config.yaml
num_hidden_layers: 11
norm_eps: 1e-06
rope_theta: 10000.0
tie_word_embeddings: false
parallel_block: true
init_std_o: 0.0437
optimizer: "soap_variant"
weight_decay: 0.0
schedule: "cos"
batch_tokens: 16384
doc_mask: true
train_tokens: 124700000
Each number is 128 + 24 x the weight over its row's rms, rounded and kept within 0 to 255. Layers, rows and columns count from 0. Numbers have three digits each. The size before them is the row's rms in percent of the matrix's.

# layer 8 MLP down (transposed), 512x128, rms 0.26, rows 391-416, columns 0-127
102:124112139133151136137093156156177125155144102125119114145128127132093156076141130157131120095132136137110134058171108171110155117117126127123153108131126113102090150135099119088159122100108129140119159124106141102152139134149102145130119091159120220139100163118110152108099135086139115124115148146127140121078113067121125120107094139111136102140141139159129080091148121152122118115122
092:175156117106163163096116175135116159186137140097130121115174127156112109135108131099141111094155104096139095117095138116171135156116148138149108112150123129094130142170134141154113119125088133146094122125102126136112106089169166124133117123105181106140150099183139083123109136137108085126084159103116150130133116134142104119144109140160133131103112131136105159092130135113143077161131
105:107108111150140108149109155140141177100111162137141125123088134081151135139103122159159131111144132159140112141149145177135112065102173125095124129140093117135069167116154151144106083131112114153134123136117142140077116098113090123117087109120152135126173150095134146121157121122176143163111124133091128095129132093147111125095128127086142103175134135130096135098120114118162150153131
104:103100120104107123151147171119161111135139130118169103090101142098096131104162148159135134126136124141155155131148115126122149143122104124108176116090109109152094154077116113102104121107123111107127141110125129140113140149098103107152144151111135134158139167142135171128127159079106130134143112180116133102106141067159115127132145125072113143187146123098085072144091118134144161123147
092:137095144140071140130103145115117134141137112112100124182093110165131126124119118119151155137104095138156122131144122156164158141151094124114117115149130070129129119149131143139158154129087131166141151147111072114084099140149086155152120126136136128114165139113125173176132120164124116141116161141096153149126149120116105172123136109158083112178136081126187128149135129122160127131089
099:108149131107157142104146124130120127118138130128156169102114156122114145119133171114120101126083158150124151098125141130116132153145122107113111125107093125091136089113153140153165133148100116183119148120142119131170119153108152111117145179136128137088101156167115130150148076078089088113147155122087122133092094138143139149100144124142101123149093124119118071158162186124157126093102
096:154135144123117075075105156161133178097142142113122146127164088125098105129129130132116148123133113098150132130148163154109130119092158127123150107121113045122129134110133156136106079123169107138113115112126126175102139080110138129133155129127149098154125097085145147143116113133156141144097110120123117115129111144138119095114086131119168098173143127120208139091154132121116115139108
096:126156147166103147121125089120155115112117129078145115100126091135129131106123131105101140149124101135106144088182120117143146110132127094152175153125129102184099140114115121140124190141131128112145100110141128132144103140125121112116134095130091145163151090097142142129145120095120166143158101099135123124190105125146176129120092135123131149139093115146216161166109118130114145108123
103:127126103110177110137103074104172132143100150117136099122114159125138145133140150162100138109074067124126129156127159118093154152129106112089124134134121182140142074159087110106130098140146131147108138119115103149097139165129153111104126117096142116118141066084147150131074125096137161120126135099100146140106124119137080114130160125158138132126147134108088118129107098129154110105122
098:157140080160101114126160154104121133126157078142124154122155114107104150150140136173150123152089153141112141183113122106138110144125120108132128102124120157125132109093152167140107096159100173154130070108109135121153114172107106138166112134113126151148133146095104131115115141174171125092112116125151120113166141137153152119128114098087097177118127099086100103173138133105150148134123
104:152159131125126123172117096133118163137162107150118137144132112107103089122155133134089122099134126112080153125162095113123084162109132136121137144142085033131137114140122109103135102137175111146100141169091174143130145095103109135126108095142156150148105112098131118110135125146097110114167133112138124112109155163171119124123121119120107138074127148117165140141155121105123084131091
099:104114163071122093114158151179091149131173117112146121119152114119166085090135108114127150146122206111148134147146151151121132163123103153112136153102153164140120121109094106163128115151179102094109093151154078147081142113111126130103108137126134152132162147123136152124115116139134136135123126122122127131115142133109147083128187131120140168166149159093117128125145136112135101095120
098:148118146121121132142130139149066074145130143111103128166120124119162121133137137099110135106137135153134162090096090128110140127156137139123133080144160108090162178137152100146128129096200118138137167103141093140104119113107093128112130134092130143110127128115118139124134119141115114081159099104097112119141133155090184119105140125159130107129147162175076120129070125130112105157141
092:107133120114154108183091131115125111120083142148139128133146111093174145086122151141113138115096125115126125135106127123143122114129101132114161131136105082125114128131121172173141155099161109185169136135147167090143137161136099155071142078087130135104104154085142112137119124092088092129141107126186126112162138127142137139134159151097129126121134097116167165134139130093130135096124
099:089113154130118130126150125125155129125119127174154139100107156140125138148112053151109097136115179136094084116138162117136124090163139101115140119117155137112109108130134124118146109099119119150118182136129108169131090150127113101148105083157128123143079129087155115180152125112132143132164140136131103129147123092122137129111091140106112133130149143106187070130148127170167149152153
103:120111101085087148115163109114128151111090127175119177099128150143139093123116121130115128121164120130131126164133079168144077159111170152132134146149105112096102085117110142158129152131093143147165132140120122144122114114088149128107177102131157113106125127165128135131124137146129113136106116127142144152136115184146145092176118163120067119158113138111080105176104124118100121116123
101:118131139139127109122137120089099134111090149149133142137131108096097128151132095153130140117141154115150145119143134145169131122100145118115118112085136170112094186142119113107119155088153130149175128114120106108111085111154115138148141116171074169093071128132088121140153116141108103120132094144144115131160147110197129089124160141117134122104162088101095084133146162109129126155149
099:121130142156129097088140124134101132139133132115128153079093108130114156140117150112109133118135126134159124096116185104112180148107150109129164136073141134131143128166162137099174121141133173083163140102118134117109140113074123136109147183124156184110156114143117145162101085115119131140118091135166111102101141161085167137125114114124131141139132154127122114133111167131095129080111
103:140129121095140086140180139108130088111115144112168151159133150090139136124102133148122170115130127153158133139139119134106142090131141100142084130093140119099082165129121156127139100124172183104136132113120140101180091166116082132123159123096137160161140140129110165146121103079117127111111111178134149088114137143131124135132143133150140151110134135143200127132116123163113139161093
117:168127114131137122110067105119142103135108127111138133120145159115144106155128128140115114092109131116136164143094145102146094124096132129087141094129104144121123170121162114065110144119118103160166163130139208152146127118105106133111117128132157128111121141093151096151162179129115105121105140097144140097162149138131150153117143121106119134142149124107068181142111159142079099113119
103:123138118091130116137121160127145104075135117086109123166118123146096122144141139137119152122140111094110106131139151096151159117117132121121149189079132105147098103133162104159098132103218139123153140128125111146097133154133122140092135120130108132137130113076137147167138110104152106119159109121127142132102171132153196119121153147120153100130131172123198121108145125135116128098128
096:115109181104162106085142140145151131136127119127132165127095117123139091141104134113128136144085184144133148138120129107089145105132123160094148139140145059139091106124133146100125095124151125111129120131107126092165117159086124101160126153105137121156126106155124147195107099156143137109129110124101116135101156128132136109126156159114165104146121103160204109116146142112143100149087
106:102122128108113124113173126097143074117115121106115136113137146114096154144128127106118145114116129140156101095155117143150108092084143135138132091111161152134107091101120150105171105117120127114158135120169105173111115131096155071151141133114164197133136133138167126157197135129155113139128148109124117181112168151139143128144137170111132175129119147112149124118106168110149094108136
086:151137138101155101114122139153118075098106124122132137145138165137111088156147131094117151125105087101101164122109123138114119106162156119174135136082110054174147132125147089116123158120094142153105109155125132135125057120124110116132117135118116148118114104115131100134120124078123144141124131120138119134128136121140084135098057167117146159100155122141099144166129098124111099142172
104:118121123129104147162116111116167135117073109143139146127115165120160151130129146153145116162091129111143130125143141127115130127141149114145157194083120142116113177132149136124127076089138097104135113159167144109098126140117144127122147101087123093165152115096159140124115124063103066149176093134122107139150141124117167158113090126103109133087099149137116157138141145139105132162143
101:126090086156095112153131127157111108144090098158161120143074147086129135159112168139114146133122162131137178087123133162078097143101131103118148096151147148095107148093140157123135132098073099115133140149106106147156129136134149138156142094116129095106107172161126187138133088102119108136108153145120140155122148129094158102145131127151121134134164105146135145132162134166140130126143
# layer 8 MLP up, 512x128, rms 0.249, rows 392-416, columns 0-127
099:104176119121137141127144128115122128112128142137155074156106109146163148135116121155142125127092096162141120139071122154056113152094166111139109105124092128119129088137099076112143138140129154094125156134120076138083101100115183120162123116104095125113133127145098139126121134115147155123165128133153134168103100143131118136089155130121133129120118168115157098139161144143128172172157
097:144104141115112133125098105150157126156114194139122145121124133152131101111120126129127176138140128172123115120097135097182153115129101145158110124141113157128125143119133133142115102115113115102128147131134147113113151142126128104167127149138144089124152144082127160178105147121136160121182144084069163156081086106143122102135097072151105091142082149116105088146148153102151112118122
104:086128128170166094140110142098150103151147096139117119171152148074132123141165123161149168140121106117137128174126144096157107158094132139130123133085153093098116077137154158136140137145059163095105154146142125139129146143130134137160139092137140131106127144123119143132152182077127148156100144079123128153111122140168130134151119151136136125142115097089125153118148087122132103135145
104:135154085118150069096123125133134154127122141074127107120106110130102105097101141170094135127153111140104149134133133111125119089111118156130156166183154137149135174168128079141105140107149146134111121135159121150099136166164125138134132116164140120177178120112150150100071106087123116130150161124149093082128115138146109123157132117122145144132116142099116147155129135069153148134136
099:149113126160123122124091121123118116109136159152071116178132127123085131078132135122165142146142092112138172136112126153092152162141139113171123153127107131159154101113158119132127147128115124127135130102149105145085123182151133161117145125124085142165146140139102118080112140122082101125107153169110144109170082129189128132133144176112155129149123118123128164162140121141180107135110
099:144114126145074110141144086118160150165123099119097158153127134148141120127070143100111126152113120113107087156152135101183122140127125105142100075141164092101118112169114143126116153145099136142154139115145100115136144163148170156122159128113163121131122136139140122130090130090104116117192137115107115141107105096164117147157116089121116106117091127129171112138099114082118152091153
096:152169097092145134133125148088095115135137126168107134118117129141090135160153145117165140123115170136106092161157151134141112162070134134105092112173152137078146117162118131144102106110139133142108107118124121113142161135111120164123107133139135124077139149122104104118129133160143110109093171146158104152158132096091109129148157094131088137176134132060135100120149162119145098133111
100:126135132107092135138116104149106099096108110141094101126150132078136137165134094132157136102166135138123158172111134132135146123156127111141103182188117123122130164143163157155129142100108106142128133111130150139126073091167128140119118132094130143113141162073113157100098059170142132121168101110089119132107080122143106142146124111099142123152115120162096112127145127133089119126101
102:141129138098169103145148118113127146152146091135162135169141142155154158124151127124128101139083138147112136117121155117124111120105179126166165157181144159159079172128141130094133092114092129118110116156138122107103098161137133100107124139116128123146143141129163134135111082155136126122134145094159138100102165095141148162103122073091129131148130143110112140163066122075130127155113
105:119130187162130101127134116117144110141074136089167153160121092136102138120130112068156116147127122133115118135132132110176134169132131129162152081118115120147112152124158112151133138107131100116127178112127086124099110164131143129109181125096117144134141129108165067140129117098174114156125119145114106151173141137116119079138093110099141099153124106097121154139117117154147122124179
101:122170122141111142099139071094126110153124099155128132173133101117100140141137123088148144128111102160158102164126151164160125166097127121127152109135140094106086122140128112146103108143130104101141100145150190143121150138150139153163112131106128131129141116153102144120160172124112103156093116099160089191145146127163120142160101113129107145130101125174089117102089138098090134113123
109:159118102129145132149093108090124117156178133133078136144134128126139119138102141096104117151133131135119138141146105107114152101097148162127118115145121142130109147125116150173108129155114151136150144153132171115160121132112120130145125096093107145152155105130108082134153106106136146185125136118093143180094107127163188118187072131177125097122137147134128118113130092107114180176123
098:083149159128106153134130177093123112120144139062078128141144111148079067138131131153125104136111116166157102165134116147109171100158130142161115117149134080113131137150150111122081135159117158086134095167110113143164136126145125104143134130155137123151167086126133142136131104162161162113131127132142136127081152142094146113141133114148123079157103089136106133126145116135125136136153
096:109132119086148157099147132128126091102123172121129125141071125158127139097155117135132110105133123158108168131155090158115119177132101130098143170126111129099126143176110138142096113154133123096090149146136140135123165119138142144104138141119105123123113153145096117118140172134163195127145173082113088079154146139124113131136151148123116169112105125117121159099168087168110150145150
103:083127148132153102133140113111124121117061098141132107151104156139132167155092134086091148174121111128166131127138137133153122118074152142103121120182135154143110113118130145115132117093087128083138128138127104162154120124124168108099116113177127125118129141137176091137190097107115123168116122121167131143118098123099151150142117124105134078106126156107103112119144124134073134146149
095:125156113165123133110118118162113149138147130130153148165140141132121147168129140105153111140131112085150151129094155157105174102113139119120074126112136125144140125136165077136106137124116147119090153107118074054102164091171101126117106110140089163129109141105139097164135097118122124115109093108140137136092140168117142109129129127096095120116124103095132139137078138097097113173155
097:123146138169125148101099125066122115143073140151136111171144131138100176085126067151137105140066126102151117116141128138110160128127099118120123072106141139119137154125148146095125141110115104124106131119148158131093150111097126115134119085144125151108158090092125092162156181142105146119113133153071157104140132138107100116146149142150137142150131144131102138136133155118152158113163
099:114127153123134139134094110092159141150125109130129083128117126158080108138128126138148112139145133117121115158141094109129123132126127132138142197147174146105144151147131119087085149117111091172086086158159141137109101095122093159132095121122115104122140137178167118161170164135138161095159136113146136106090139138125138127153111147092087163083121136117166156096125100109132145124088
107:113125141103138137143072101126172123115091140164145154086142141119168116128120083142149130125143090164142143152119110117163121156118140131157090123145128142104133184101150140111109126150099151101107100154139117133152179113103147153174103089125131108092102144146115115171126121172145127139108155122123107110106087087137143148139102103158085118145114088093128106128178132122094120137105
099:088074099112110096125141142101135153144135144109134150166096162152104101147170098130137117117103099125161134165104119098122101150165096122128151105119144112113145158132092116124079145163154153146114119132111113144140102125122153156154168158111103088133127085176138111126116149122133162101174142136144148151076131116139159150114103106132114120149090078092123115123138096134088160113133
093:146161116120089125119135160146167109148137160153136092116142145167104162150150105116125127160155136109095143136127097090112164127132102104134126131112115128113175128114137126152141119117095132140114092103152157128134109161107110188107158133110097158138135156122115147163128124100140128138088134133156122120166114144129125146130074097138068128119129129160091098128095165106077109192170
104:121105133135130119136130142139133086149122164164078089100109077152153167118122097163122159153124101159124131138133080108137156134107103160104129110115123162142147115151111161097161120129117087146125122133158136161136161143093154128091158085091114142140117112080113040128115154136125168123120152152111123094108173127120106135158114112107123154134124134121117084131106132140157137125122
092:133110131112140109123098116102105123104078100153107103108188143161113125155141113108160107133120150119122163140120155126125149167160143120106125117142137110137122082160169142085145125104077096117110151125163097152123094159106144151117117118147102093115137145090144139124081134101158139110133143160130122104154146123089186107175147156121135140117147128078086108139115094086133124151112
098:090174131125084077110111119101128133113134147178159132157155118163146123146111090116137135147106139128136111116121121065071172170113142115115081126128136145118125145123142141103106140119152123127113126114129123119131149127131124104126110142124123137163139140142136098127108095097127132095111120139144136153084105188133132129161104196136120108088104132067136160121179077125129136152139
097:139118116148130159125141091142122113168110121163186163131128124131151110167123125093139173139109102131123153123138135105151081166128096112129114112150143146126091142148170139102118128088086171122120126154125141082083109125100125161140110125153132101097123108111121165144138129148143132129114173100119164090096100161104120158115133107161125161193107097116139144149127131125120114102185